From a checkpoint of a small transformer trained on Wikipedia: untied embeddings.
Each number is 500 + 50 x the weight over its row's rms, rounded and kept within 0 to 999. Layers, rows and columns count from 0. Numbers have three digits each. The size before them is the row's rms in percent of the matrix's.

# k: layer 2 attention key, 256x384, rms 0.0625, rows 237-255, columns 64-127
# q: layer 2 attention query, 256x384, rms 0.0609, rows 238-255, columns 64-127
# v: layer 2 attention value, 256x384, rms 0.0503, rows 192-219, columns 64-127
# o: layer 2 attention output (transposed), 256x384, rms 0.0847, rows 192-219, columns 64-127
k237 114:474485510406484540558439523512404519484520393510499526494565612490515553446430477552467537525536557483530566509428532422570595389501459467407411426554402519549474513528495454427450476485505541
q238 109:433526515416454473529430508485459501495378477532525493515464472508431538505444510419560497408437482540540416497515519465499518530507449497582559497471406484500461521512486515465528444428545475
k238 113:497493525574524627491513596546427499484488505504523471560558498573545480568559481539365516472413508619518494491595480543503517426525579547433542521564514508414469517491517478559464519545545472
q239 114:475517611491571552462507462488566552414519484409579500616541580431483560470564460496440412475437589465505457450396499501485509500504584511557573444553477452412507509601574484485576443551537522
k239 113:523534608524488412651512565493447399558468502443391443450537506505483397416537484469600593500520533487672412509460550420581419540529501501571501578470545463496435488560480524453569603517460480
q240 115:477396508558450576478581487507510569498446525481578478458486446485575447494525510552556498453531451550518498451477439442476519508547486512474405441522498576448459522437518591376528576525595411
k240 115:573456401481440432584406596516599511478500347476462496482533554479541539453517471506524427469495597477491560526548466568504384565497483508513466579548529561496543434553477383475532482501462485
q241 106:506432560477540593534477489544485495452528511502449399570500531476456458420430525510472507530599545571549521444488501444521528439477593487527449494508458461511488456425530540507484607377502410
k241 097:414530550517549494365463489430509555482471524513501514492531395527557503561512457519498513469586530491553566549573471484413488560565482472448517474511420563509574533487436479485494507498531454
q242 111:461596410499546396493522506491485575433535545547557437507594540552559414584526533575485478485475576414597603569545525521523584510412520504519514506488397452457517504521437511470601591442518417
k242 111:474460573531581601489517431551530444530493491483441533456491441437506486413479539563551480500434474477502478506538509526535528510638538545496529553548495425536484433446553424446335469501468509
q243 104:523541514604456562428481477506521464470429549542574479412548479532390523556553508477523437484560519538573474450512561459522486493463495488532637517540467563529497456437533462506433480438478488
k243 109:498463485512549552632405571553429477482534531464467518504514530450542478461478531475487479486520502339553535586537436531577511508510542555488483470561553508509466450418382513459551526543451422
q244 114:481512492517488578476480448527541588566574502489386505496485458462462402557470518480498459473503538503518496509497468510398546432519519510471576499571498462497535490447585490440456534556513521
k244 111:430487557486559431440514550464377489566425479462410548460556551430442532485473485510566602464427427432551464501550469490535516540462487552506426543464501493511578448522513576482491465459641416
q245 114:446504574515399572448536490496498601522513553538495479574532588587577524493468460614426532493466455525539490509526469502480419467470489552406503552407483555426420457539494473501474510494482457
k245 113:522514497508501385546490429498547493523433459464395464498435453552494449511511527453496508493505468559429424472532482366519556412547428544570517434542562519494498515547512504444479442523460521
q246 109:482506432493489536491484470468504455547521460499437466565458512465522458603536553485469575536518517519450537581436437462545566473470497411454476421480492512483499480563510591613427480614520600
k246 107:480504568499508444500508556462524502456458526530473537509517515553600561475397453511565576571506520475449439385557555528435534516553485583568451490385496482387551539543449500510501462440483486
q247 110:468503619507476488518470502467571414452633483529436435518493483555576528451526522445461494515552510484487549532577543459443383449513506395546542435435479574451503504481480511410481451510479460
k247 106:480577578472366486512464462512447523543439586530454513586474504503434481501545554512456549524395453548467533526490458477412493500557471483424527569473484470512500507529500492509618517412504539
q248 107:507544549539574587433513469468526420468507504562508515553488431425432508664532504524476496466541511510488560514531476556519574519489429494500520457520535633451464530579500556523570453491463371
k248 104:530521516447563481452510560493466550558593465472487534527559403549463490464427516495568540515370496448490525404478500478504468496536526512502470593443507437460447550548528449534487562596507548
q249 111:492507441452492582509403546423501499572473526506522533511524469463551471441481481426524508561429504468539552426464519512512436493500534569468523496563567509495443556568444475454529478486412515
k249 109:508549504459585506458498654483437579452528549522551537474446547602426579483485455497457518455432477467478498530440412450482461474442455461506530513466487553530484525413415505557516511526546562
q250 108:512450537487493473475468437542429529546487533502508489533520450511483425494435521457537484572541523431548427458499562434586549618568606439472439580417456465497554536440487490524493563526515580
k250 110:462474492453484521420541455457487602531491513434540567490519423481513515490464543543472430511487557444594459413530548602461489591444453487432555443526467449403472519556440526500482467473433516
q251 111:454578577447470552477537491525477541506480415495510546451517537544490526573525577485439505531477433548549512522537504597596441482508467517480467512438407595465426458524499557391516547517538577
k251 111:549436573522504507527413505542558501485488565471413478551475452588473405559533498516536419445493583478463496525548550494444521602467442463418472555471615500441485476494491496562511454450559421
q252 110:569573436519569532488485445531577495498612494364378549549474437494495505404491552462546495419494556465532414526469525542506472557567492474548470336510568490568546475500490552525465558560541496
k252 109:382483492518441457490490484510496474540489407563455584462483447563429478553524544561538611516536464463489548532447504528463406576504491541485449501466496485560529443459508462528599521605469480
q253 107:420579483562422450484475430521525481488453533498525569575501570497528476545422491388537514490580504460497507516529474517531416561439413509404478496520478539516529477476464530597522432601559453
k253 107:543423580489477487543444469525456528427505475504493491422523447604434522512580558552449474441450491458584444500514505498441632586467430481596599510578519458470511524399521465516500490431571541
q254 108:557495509532557487538552516346461391484465515526511571447402484506513481500463496543491458561530507476542520459480538493529455448451484522531448468494490469427394416407442470517446499483497461
k254 108:458599482479468551422518551491506557494603521565508464471477530500533445501501505422526503474556575550421438421431463459512537455452477536511527468510483401458454485467494560541535414424493540
q255 116:424526500448486464493499544521492513435549487499479493406548599474536544480604571503546509442518510558521493502535498494511445476411561459483467604617463412458509418418412494625589488461496478
k255 108:421489486472501555520524549538552530492323456528559499584432479462539449452604459428545550476502466537549458524482427480502602566627456392520577563539527512532528433497502450395479483527537488
v192 101:498563388534501482473471462526437541475470509496447539488503547445498514555624484531510531463507485569618532487520542451484475478524512476463501444438499518477517538498463429514482510489538452
o192 103:491499511488523525402543603526437461562494459444413397514519482581479521483357485442473548457556515512509468489512433428471492452502430547495497454505483583498543526478495504458541465519494547
v193 099:586581485494473488546556464540495470433547471563431396441561473539443439628502444480444419508491503587522442446496414456530496513489567563518476460540501415447467522525524514510453578500484535
o193 099:535416498452475465526478470483563540477456497446484513490443526478460511493527571407455482543463527493478624517576543502575479549504535435458520505469539560456525480471585485513406531518455515
v194 103:479450506455453362452482385526517471410532470517553570473442500420560478550499457487617544466537450522479493516546528489529509516570525404553524404525566471529496536643342435429452471518558491
o194 103:487440540563552526487497404482526494598469461491471548505596577525418464388441554414466408489487456465450469644484436450478420500505584512481413566574441484465414531394538504547599521549511551
v195 103:565563448513625461517433498443534465495457543384386485455534500474476489587521510547469458456524561568525505439541475482518488469557579449551486520474458505584495529518520449640587489417511534
o195 101:475515560514513480568432488468507478389564543547510496502581506531534564489462480451500514530591558437496501521497492563537510481507429571562483492446536379510527464516506502511382416583418522
v196 103:427471570612537480543474558552511525479579492522547428466449464510511445511601460476488438507567554446460472485591401494505542524451515547498520481449473466417482482427569555502476558534545507
o196 102:485454423489457430461463533519432491492459578605489497585498499507471501494491514526539509520546475502556468533434473469519438525518439496611514574466530460527458539559481467482536546502458482
v197 099:538441419564462523457561520508462549491549545506491449501522498502553429537467440541496498494586457477441468491488536429578446484508512622497463428509477455561441538518571513460459490465452516
o197 101:407590497493463539645483450488468567528483449571517538516496481588487581482470514547506412558418538511504404517398367583416492544500525450537494631449502543538571558493577484533525604437622494
v198 109:463411568577515461454526583346456525511506542498485463495422485493426451458561375564449503490430517439492490520540409428543542517585457544618529537504494456448481431431430486483503463388495589
o198 105:501463515542424594530554463548616478562503472531522526589523523558545580501445496412514435443490521539481532484481524577531504424523506490450455511526389511453462575574474409520493490536401436
v199 106:513510464503440512369490520517491555415545480575489506535554559528450445488555478460498461452530525461555546409487469512464430476469476414486586541406657485532573443475446481448491507425445572
o199 099:535474534421496483488491615545508512492482440510484522528465454476541561382553492473417512545472529407487474512516569505473469438523506555484516487413422576454452525544524592549426604494443540
v200 101:572534503555560515551541471506407597590556523467550472462441508543557502528522471532514488619498569501547369437498531466491580497496538474519479546477451439465492556512566446500470503409487502
o200 101:474393469547425545467536505421524452507487499601429490551532479448466497443440476467478563466500602508577532517483508487475473518437411503547552471525564498536530564472529563521462536460517476
v201 099:475460538469457518504529457541470531578545530586464573497481356540478554547438546515513557497498544552508494472574491491572544501490514472567492438446416463489428507471561437460473524585479493
o201 100:489554567574495513568521512487479618454582505499462449571472515399512533461573480441401518486559523461470565539553433504516503460483437568497558586580487518465467461551553478405562513546414443
v202 106:471466396410497607473492496523588459475545504402476514480438505528509551421548511409493492394531450480603431526455536469548390520533473532500527534548481497523452506493538480564456479514503528
o202 106:540529520513505481583461471472476540451409533490533513433545547465590496539441470605399513501525566509539543496419505533449535497475562474541521405604510460534525405526503451537446539467475559
v203 102:517484426472520477432508511432406473374498518491559450486502524499425574496560455505477457552463360585469486468345508460498588485579595470591474527518522575491524455535444545604543583518443516
o203 101:489512538564545515545414514514527418575424448521526530466436531500484377552410462468410473511485483549471561513509525510520466515495546648495497478573509461466525499495453463586470615551479489
v204 100:416604453562498515495470537483566513517521549521496512487415530458533538463558557505556568496495533531580474478540528472524431520480506551535517526449554562487432399545452498490496447428603504
o204 101:563473521426453472512483551512587457530418438521549407451547568565532432587549543513512510491409525380479462474464443489497384443579476568514550456550396474556509493573442434528510488482397533
v205 095:530435517549442441523459463502530580465563471494560442551526532501476413550515506471515574544565465467498511419528546536589520522461463469543492590513606541514414487561444526451595469512469554
o205 101:600512494511514528346449494516494439462457636487520519466586550488523484456499612486594404498377566578467544517571542523547530502572555515499487498436471475571493555566518524591440596476458443
v206 102:490585598429509494449508552587554572505505518567486566550555490512521516535539467525506471504555481455496530486473505539453401529498475465544442482558544532436474435589508568514466445483503594
o206 100:492485477463504494564451506506423472449486493522516508566483561484468489469560475513493566507451549483397412435520553548525538501538560510497473409392434449500509523437488490490505405478477497
v207 108:530505464542481475491516604516582513530500559524498477425575497481507500517552477460556410476525461526452531542497511567465535520539554494558556482565525486466476424480454504502490411465535484
o207 105:466489529451462444494539405448458468511457434541459524530651538466494430494544432555572475424455510545477494553434436497482557569491472477544482472347460480543477516454508618502608477495583448
v208 102:455485464464547398533468469481523475614582525559442408430554471568444504498509541463471467454486502474576487439384496481613502464447547505501523517500415419532547581586506543426520411422443437
o208 098:363519580513556369490492454385453493495578457463526476475511540544508589459579546397542500467450549405470532553449517593488509449476519542474557532430498517485510568502488535516523517498490502
v209 105:497552409444599565551455582548530535455497530505482480498530561527512454492503510487509513407548508392425517496465507554511397482475458485505531489564595443406555487548529576514494519573407506
o209 102:475592505601351468478496463474441464479513513440538449534496510515420484511541546443503538576547562636600455570520498538467562553501454451581496541518372523602542531479545448471520480527513502
v210 110:557556494423525500505557485499433483458471470501462500509512531484467532558489461493494460514474477574418549515494550488507494456526614584514548525568456553507390441453380579496570496439477438
o210 109:513479494510476509524415492494459472522535491470500528471541551615544481464555608537477514484504541468615543444500463577481620550500605491485493470402391492483478533538508439434499531555489544
v211 105:553501634503475547443492485467423443474510539550570521532392514497499431499517515463542480420523553556466566511518395456565488489614481490539447465499466564499521484488484573470533442430588547
o211 100:497498481479509488407458447502496568533529513557464476402445475416456450505575482506462408564453547487470540480448566493523500516421507475432480491519516476386493541577501607509508603393506398
v212 102:522565493490543456587548565528527539509458594461522424468570513493522509476450588533515523544529467580557493463455338441500501544455389509494529519494412557512517526544525523403478466498525535
o212 104:472563542566493499497516595510443457499494432458486489570490488513465557478518480476556503509443447495406586557502555536456447490488590448481563403496506533607469565379468497552550526498499381
v213 108:409421526431499445485523555471520485534572607548533406406537523420446583519539590509591539478516537539493482547590555570445516507530496435512441449481423550423530386483512508350540529493375595
o213 105:474544427533413465517520561448580436545380438479522557511501365601511488452511515462490498559405428496518496481456459414513573472504466471505619484492581439625482525488560425473476512568488374
v214 097:451509553515419502501595503537462537414566490538434562515473492564545416479550616458508499494520517488489512486643557536535490461460476443437521455507519535488509485440398506549478577479549449
o214 097:521435429408426455468542542504537508547487466504481454455466485516483469428492467519474464483487480527559456490521552504516472549652494468457474535473468502540427515549459481437537564500578526
v215 104:576494444447475457540522518479497467506518538449483473495536548574480440401450542467565515530419473442501499488546548470511483532612524471449530484467497506444468479459566508473461437530517453
o215 106:446430501440415532456493503451596495528431451617472575491502402375508518518417565410425553486408446479505534459505533514551522505491438502473504527513480544503466513565571529555527454547467496
v216 098:505540529544572442470477588489536517536457498461514519530582481481556499460460539448398464487435569508458501596484565484564440389555482496491446524492442497530512493517462523562531543524470581
o216 100:465486536449423547571551568399366515448550445472538488498516469492465576610426481537477542364457477456461450428433563468424554480509433454456403414500555528465428544461583477462400484522444516
v217 100:513502475578441504467485398485475541530432505463465482502460426465366600509510484463400517519412424485566479469407466465515552458507412526569519461460476569486510493457429513497485332522540485
o217 100:467509563490476531446507550528522405443536545446453456549530502526479494382504414542507468516533490470561513523521502505519557549559568549435541524517572508521428493486544471511463493571565563
v218 105:519445537547350530539546544474504494474556467531530521555441559457511441536522498531593443503556540414445545478566444519542576555566505517553554548543504429486465528510440514383436432533512447
o218 104:457481563488493452599487485502491427550594566561518482556520413497468432506510528448520500569531478540491584523464556435535451409467520511593455380407514549462533457485582526473519458473488520
v219 102:390466482421466475534520450556509453548578463556496528467439448480434454490502424429520541638592436550531535527488487491600419588449472427442498387517513389473617557560426562538466541496452541
o219 105:587478537537411533483468488428505571486408458525549452485556619461498521537500572586514475441564483448458417552453509568550530489514543526465477531569463482481469502487428479486513570505542546